config = dict(
    n_layer=16,
    d_model=256,
    n_head=4,
    n_kv_head=4,
    head_dim=64,
    d_mlp=512,
    vocab_size=575,
    activation='relu',
    norm='layernorm',
    norm_place='pre',
    norm_eps=1e-06,
    positions='learned',
    qk_norm=False,
    attn_scale=0.125,
    bias='all',
    tie_embeddings=False,
    parallel_block=False,
    init='normal',
    init_std_qkv=0.0235,
    init_std_o=0.00416,
    init_std_up=0.0235,
    init_std_down=0.00294,
    optimizer='muon_variant',
    lr=0.00584,
    lr_mult_o=2.0,
    beta1=0.9,
    lr_head=0.00507,
    grad_clip=2.0,
    warmup_steps=200,
    schedule='wsd',
    decay_fraction=0.773,
    decay_shape='linear',
    final_lr_fraction=0.0,
    batch_tokens=[8192, 16384, 32768],
    seq_len=2048,
    doc_mask=True,
    train_tokens=148200000,
    steps=8915,
    dataset='wikipedia_en',
)
Each number is 500 + 50 x the weight over its row's rms, rounded and kept within 0 to 999. Layers, rows and columns count from 0. Numbers have three digits each. The size before them is the row's rms in percent of the matrix's.

# layer 2 attention query, 256x256, rms 0.0567, rows 0-25, columns 128-255
082:525518560592511385498527555466508517480439491555528458474516558479468477414519501476460568509464499469543452429497545462484605582514516555450560453508550495490559576449579442480458411534566450587496498466555482468512546569461499569494470465577407460557507425509472520409540519468428529491527439470499471435476512471546460558446506527467460533512462478523480528507548536585471490509462
077:579444487562480545537473460495431531518571554457468483404458524398472531403575526552443449504481400497492564511457463575478407556523542454568436410505462428488460483563490528493559497450543579526541495544466533479469469484496540575544584551403500509469470481512440539451498542506476442518612514502420592552568542416472403487447459515527454556429457425510470511489599596546443534503507
087:521552510465444568471495522503518526503523540468515573486430537471418551458504535504430433510486522513554453575416481438580532579535475480511516516496493461562456537499590475568592535595441523469469462419479444471442561520541467457494481510505470551452510505609504512518475502424540496608411542485566497419491550536476476450496500514538477478506568528484530487458521421593471527506583
082:436521588580462600510481426463467490497445413496582456522481521523428569543443480482562577484487511480495467518474470499521472514522467501488556436575518534416462519534524506438590521591505455493479477501476513543458516459458401596468453507501532526525359446563444531494524466541421553467469414396497492513426460531488469601507545486486486528577571461521380524509445492481499531534507
081:561397468475536511519617396479486631526535511542476530524470514470498467488476448509495507455486472415532482417529434478534516529548426523468503481467525471492445522449454494480405418546487520467402515456602475520612420515402442503487515492516505410502527431550551482495486390500398426490597447533480509490512543480566548584435487453603448506580467344558558504424590484571493513447474
081:580528530513508466524452502608476510460516574489457517499453386488471575515459560568437551466487474415489586574511476445417513625562533501581583500480499462495499549424421439442520429468425548475379480504534448599511495470481505476450455629415540468436492463470461523471504406486477450555487551520419546494471537512511559474528513444485515509392569458521442552433471500435472502473546
084:560508477554550445545516532603517460477447511511490515445423407426490422525439543450460536487494524510481555492512520517438422474499539514536525528559573535455586540468466440404487510462532510487503515601604471516452618490416587560540462536577478493512497526539420530542459520590559503471504454477432480533448455494436503448463529432414444534427405518478467531516417551515441517492458
070:490534466468467493526473575528551388480512513468508420521543458529505569477451515594496499503419456575530513507483525506549468453485474496558493473398502509504503549445619555476506500433475533490538533539493468561583499507497531397515555523544471510504543430424421494540525543466392519385543434501526452434535453466412518488500599536540577493489575478505454494513495565572472520538523
087:488462558510518513474548484555461525481562516540618516498556555483571501491475415543526493558498445455444534619442598465453512536529464571449530566451453468483554500433378464384490497463536449417550453497547455556494579642505525410496557446519510462445495450468451550611375568563540524477435491402545427509432518555462497435484532456467464411520671564480539465407539451485464493500540
076:461497428509503432501578513487514497459459473536497444433499589455544460506541432458508581438497616496482511513523548394538437536500493528434556503542369548442460519548446502476505538434523450436536543536471456564498492436569384409550494528502508565490540525456478571458506483529392438503490582488489389508547430539475494505474605534458525516566585524499400525534378449502545453468501
085:430413522597506511453473470417488555501488522523563530449521542602552479512434476478535465550508495457530502445453566596481489480606497520479628535566444477418570521421476534367488471542508580529427501500464527434480503537588432475570493438461558394494516399570534534487542505419514580476527465394495405490468458481539568508493502584474448462635513429513483466506458445508531503540590
083:546379549541428507451485487543506567516520573625546608483514509412535497487567536511460501533474505539481514417559480498422470509550538510510434581574419510539561504402490478528492443441479528451518495450621534540608512537409544440437513438371443509454481580415431430520516536512510470529555523565490487568481540502556469523574520480448399605508535523509562521421467499512461438426527
069:609444458510474483453512473474515456543419513510505500525465509494518475504523437507479420505562465520453534423473517555464464532547409573517456569492474425510449541446599577517472457481510564406491521489479528443425584534583490473567451561459456490505572500513605481509541504423526490392553515489464544432530546478525526475581439536536534484561435564458596518553508489504499457484558
082:503528547503562441504562444427445570478479504501482528467506461496581408491456494420415499484420595602461511421451490546490421513335529527493550485480494540532463498456547511441457552634488453539418535443519516465588540533520441565518488441481579579450547489540622489528506529453478478500620482383451397572519503516470444533537524552547492425616531417519434468509567538617480545534425
081:554442574516416419496441536456513533449482464554622488568581540661550516559501484560465518539430511520484442532453521502560533513477564505569501539563393457516566566560419561501529398470472503514540465563463505588407437545437552494556465485428541477477463508429467407481463625473419485550600549584547578440495402413443575493504535549511473485476491460520545522462495539541488389525498
079:478469527505527538525427465483605501528531505526523437562523494546460531544476462494433512499504511474480515476495643483489545504501503572564618537478450490455452508435517617585541424499497548532515468584437471525509470495450485456505429483532440542501504414502640455408483531535489484410491513535440438490503474560508575471527477573539527548550496495450519539527490617417571519448571
085:545467515463547613516493564364453580423405507574508464519559539495616531548457507550561514429507529520453432520492537435557547499629496533444466505559392553497604512606456525431442530501499435429547458498528431496514404465545439434602470551507504465503549487476414468519531519515490500498509439458572432465459499500435519510460633475467462507504541598541447575572404450493596436555508
087:529580427641477538533567565568546492546436471492527521423484403495502429490487544564469420494513562412470431506450520512443519422557513387505494467472453517511550516509508552529517452565464507458554530572521501370450493403553467589385515551394555553499499523500493522523545480454492486514389515562479491511486550485432483446376505574544420491432523497520562556462446492469598516526407
086:433412550418536567491505445490544455550561488540486457445517493645508503528524499463467484533539535497515599479498509513549582503413478545620538422462448535530428523469433526592467571473423422546475513530500484517542424473521520606465435496393478492524552469545561542486449447391541411402511481525538524523497556493483495523493459527603456576534554514531585452595488503476409560524539
080:585509479607493420506501517531514566553420564504485523403465395588494536437451529474431349452544492474511570467507488454540481460491432425496417551486458592483484494493533441515459467493595525501523537465500522506444523507568451578586560595521498569457536527499518556596495490459512544534538513475528542463553527484519487412455505438608472494462458510474524501488513466460555539512499
080:446455478473558515547503516451488489476461500551515471406490567445564530486469477608449496437584426429500486540421536526493585476587431563514489418419459528475462517496484528412403563470496475456505597590484414506592564476513513616542505440464460476508491523444436478528377546566419506476548532413465421529508502388523493522568575570544486518456562479469570498514545481541494582430443
077:444477518513491512505562475496461468513543511540539564492505552486568460556536449550536475461391544491515534411505390517510502533453474495541474462427531512518520492458486499497595515528551459473436429519547502543512462387549489578470439509519514499441552589379615554489504428461473507557518464535503579530478518528479490500492530489479444499474545460454543475559504447440506541519504
075:524526533499450615505453425589508502525468377372514491565447487562524441486453522431567473474439451506546501485522449539480467438438542476534426480474609425406391535520458604551552606502471537540562523524494593508468515515363516478469498569500535509474484540499547520578431462516481430438524505495475645506533517471517552597552442497487425453481482509500555500563612514439549510466531
076:596452428436525495479470540454597500448493529475506529537498401547558486480461558504530595480539456479596510433441506431489511544397498553456427528517490513497447498482613509499459462468428495457460565486447516613538478515479470539533470503561407515590467513442512574550532556491428510502493567438561442504403507467543411560546540581445512573560500504494486503550463486443427539523477
083:465557466426485460445638531557455490572453478464450452532480482458414472502597516438482417594541443452428449498497495569447561533576489500510462584534480450499545467428544451451504446534501453447567457481537593476437470501449553610462464491524494580541421405466389466553540562471477490552499454389460513424556463523513423460522528620546583539544417529450538437502572532576487448484517
086:513516499437375498481518490443546391550421404427515565515510420477455463488478520488519579424517535523544491536579497473539444579516551521544390430490566460434526521626453447522510499422453549597457443499491603506470460530477463430586487538475567466469437551402468555395522440501494561432553464554468508550464594526501515515520353483501375557516412428542484537535533533528518495428493
# layer 2 attention key, 256x256, rms 0.0551, rows 0-24, columns 128-255
081:510457508496471526469473454608514579458490469549501462476412384481526449511507477479535400526546441510478537456381432492454463458621519535552435427441504510481417452480485423485548497541509511512425487484504495430502432518526574486434432556449516593580464557552527447504516448521487506496482497490475554463585540568531488405461519434477523449558524522495570482496528551581402567514527
079:513478497443517453566432460487466542582475498472458478621494560498463598540502592459454473553543535493389476594479517466444527490409575573499538496467514515420455541546461528468630452481545478542465517485484430584561570490465468453529517534566496513506509495546503470483494510496484462543619560435461489569445493368532439534493463433546526549555546430505546482465484516421604474513376
086:484471501486402487473485467585489503514504462493527541543478542464443468569555548479498699521579523527526504519460593492572514477535507466509474439502496506494547498394551442458445448579463469561601521461566508541453541515520450546521578475524378569438406532465540501426546458508422447606454464580521467558555566483576528587501398487511473478456374547559515532510456490511541613481535
086:444504408476462508442466407546475535441482555413547436433494517523533461467571468448422466485434510530457479474450468534601456486534502498442448496534481527494525507443510517479476506500472524473575524505530539516464431489492484536454493476474474498479555517501542496483434510463493402485488435525532528491485504423505515567522530407587623485547539520492534505463593503467498512446479
084:536460480476426599440427486466565469456409495587496428505564429414498575587480494571460502479504627562480522408511543577419545403566601565455497507511563513523520466497516509495582541412464464608445497528368481534508545518464477494555573470417522537485456522562570491411533518484471479403495437451471405458572462435521497432542543513500496518542471545529509513505540438476507566558514
082:526484520485484492524527545480509446442571461545469479497413414505545539518501557500506448443494454488437511477492455502481573444499568416516510526551421515406508493501563484529450545523559545506420469432528510549591442522476577495504553449619490510540479409562433427451468552584478467488481476528554451505541452532408486550532440523508495568494578428461573482529509515457521464516554
083:520537531503538521541489592485419382569427484475428446609493490480411448549526505559460531571560410496503491535503492508476416463511438525478536514557528482544394502519478590485432412469504617505496528488466593575454476420577604535427543418540414511611486516551442570398461546483534482464500549435533523511493494590514496463479467546459454543456460525419579550571459551529458539551416
075:524499499524434484518479487508447613561536468518435643472509575606543501514517489439579529451545532451474448565565525472510520411470494371458428476609549518551487517569473530469522452448487522467541534515556484493539437460501482561503451497514450438491402518504526510540455463516548480531440513554573541496348466562492483414467490630566457435560553411470440521414428460465499519571619
095:480492523564517453520472405512489499568495497511477504491472482477501533524499541523414566481509459495585552481488482431505516536460469601524533429451536495543501562481514530491467450458498464418464467522481452454556510435499562476523541502474391601459489467455464452573492469491459338537433462523535548442521535507398480429591495553539484493425511505558475495462493501580560465479487
076:492471509463492551476479576507472401504536491518512515480461547601522491525407491490475527396594481534590532422566513530511377465504552479528569521510508456604550457525496465579493529449453481571499522494511580493477521527537451430475579514538403447502522399504469497508508432521532441558458511480527523452399489385585576582495475506455525526390430486474541507462510482473434424513531
086:444409581551470548463545437508515519510439493477452529454530348558508570507528490480515443535476451566450516420500470491545553488521467488585492540532533485539554498479521522530516415558432484444473540484443497512448380534558486587483521522411558497466479576540507494568499498460481499477594536458459518505519428396515492531510526466580573403458488600478569432509464567399582506504473
094:498469573417495562533468479502549508510456501498411452505428519492498530511543521589486507597559481530502492461489490510500433509549485552484516499536551546505393552406479500499536486499532474533391593421472522534567487546442441529454532494568545591551541439504518509448443592472569519563491559405444450459579515456375463498466421502411505586606410548468499511499469444594558543524418
081:537552472525472518529524510436564498562444487533395527580555444477367570558565467497460564579484438557507433425549498455524504559525388542513532452521531569401428505447495590441471466455526558435549482529527469498457506510533452434498496460492399371444508457469501410482484556532536440542627478525479543553517515476483548524504552544590546574449480391517508491586536497570464467541542
090:537541386512554480491508513461436403394442486453500486515632478487565542487528558525530509524439492498409517501482433473488453438594493503570496450483506539558513467482513415509484440549475520463399505487464531456477477487489600633541478509493419511460431455399521497558547468447497485438565484577461413559481584491569513500488563478499615497531521510583529467431493509510464533495514
094:472447539415525480478461476532580513568518393420476437389429560436505574503509508564584454486516556558536481506426490499525381457548504530578471516537578447424463518505522500501566507484495516468474525512537479536488567568527377395435432543495596428515443558481486492649524604547610541530473442426433500491464481474481533462475454474513642471534567570629447462539519382532522542444535
084:424441512592492507592517539548518489479477438542439531394424465517382492519555474544432448446502475507470515549477552478577518517495399441507508489490543438525506623399463479476445556521439562510476511441476485480516434532538454544514506514503582518474448501555549538492556469506538461568507503531476504440537449498605573461445486557482542493453479462476510502403481541500426532482568
083:521508493523513499444471480559534479465603483506542441489426505549520470454498480510535565456483515555588548377545528444394562533552473468524487423542530512471612449494509433567514480495540566521535405531461550485524523528456565425472497522517574460538498585414417426503467516438514426471493456478602445535506481483507458495519499515491481422592467512538462484526573468491497490473508
092:473546548392521427488572525542445436569550443509506442451525503531529525405434505562502511451501483515468528534516596461541538430504508474605611384473466548563433561642469599559484533519448484521480526492496432551477541516482554518476589580518460497416557485532584464483477548529505464453516531515467527414466409463500559496574481508559516475474445483464617541506431455531479417495570
089:452550487505492512540509497511462574520531609467472475474460390499459621548485454468476526492483522447487446518463500447478415535421447414483590467497449539494612564462545459483497574520489562484504519493456452489533492526493390447553488483518419514493481447606573494511477513552432554517530475507401512523483410502588482564468490538469493540517501450565482438474626613462565655481437
081:441492514503574425484450551510575520455411426512475494483589542590477496514577477468475541450496492400538573556472529496501532421465443509488494418460430443539415456487505545554567481507517538438492531514494399594466558556534540576440510533465481529514449436530514497468501510530481552482481514477436508506490414510494421536529568445552487594480545504480520602468508482513473472606368
088:505544554491505468539480504541493495481389501540536500516496498506458532584463476423444565435586493457452510503510496459480469489528595506585476493451531580576509591510478586552482583471485528528549457503469515525474538575462522420498518564522518535485463383475431596517490554506468402562571507560363523544513532474487560517534454523437522463497567582434494469380553529460520501460458
080:413463442482508500452522480546575567389521523501473560473483613442512566545446538542457416533422513514509511455544451592498553570515553481456426454513450558521475560532505481483506500484421477508457485537480505541474565427451403525528498434494483558587571436465445450483499501492475567455526515446483512513488469535559536481482497497424589522510564468525395458561584417416490486612500
079:512468490442571472458516527475561511502430506487471568547486537480589512546458464522489557507436495526478548555381438544456561571432482502425486459593494587408423440484523580492528465464479582500572514514512506593452626439564420543443495461437583523518564478446356473472372553592462547424476388559465566471510492524505469483465512386523588526474529411508448548496423565489473565447487
085:462424591507502506468422497490516547479496564428506447508510386501459450542459534343629451459593441530549506519537584575526386448506479472513592526376497473507595516464472469506440482527444500456469478470467531520412461573535534517504493538508555574528529426533517495484502478440553551502495553504559531483452408496392461543515497533419438491432530552569465505499544484460488486550397
092:495600453469511554495431550492362494462521439536564447572527500572480446512532456473510443426446485518528503585556393480563517482528509563498507574475516516590475493424439517515521408504463461526493611534489470469498430528453447481471409486523495560478571516520541502554512416556506507500589494548392533448475528489490447444478512565492507481424517625481518469422582471608435539479440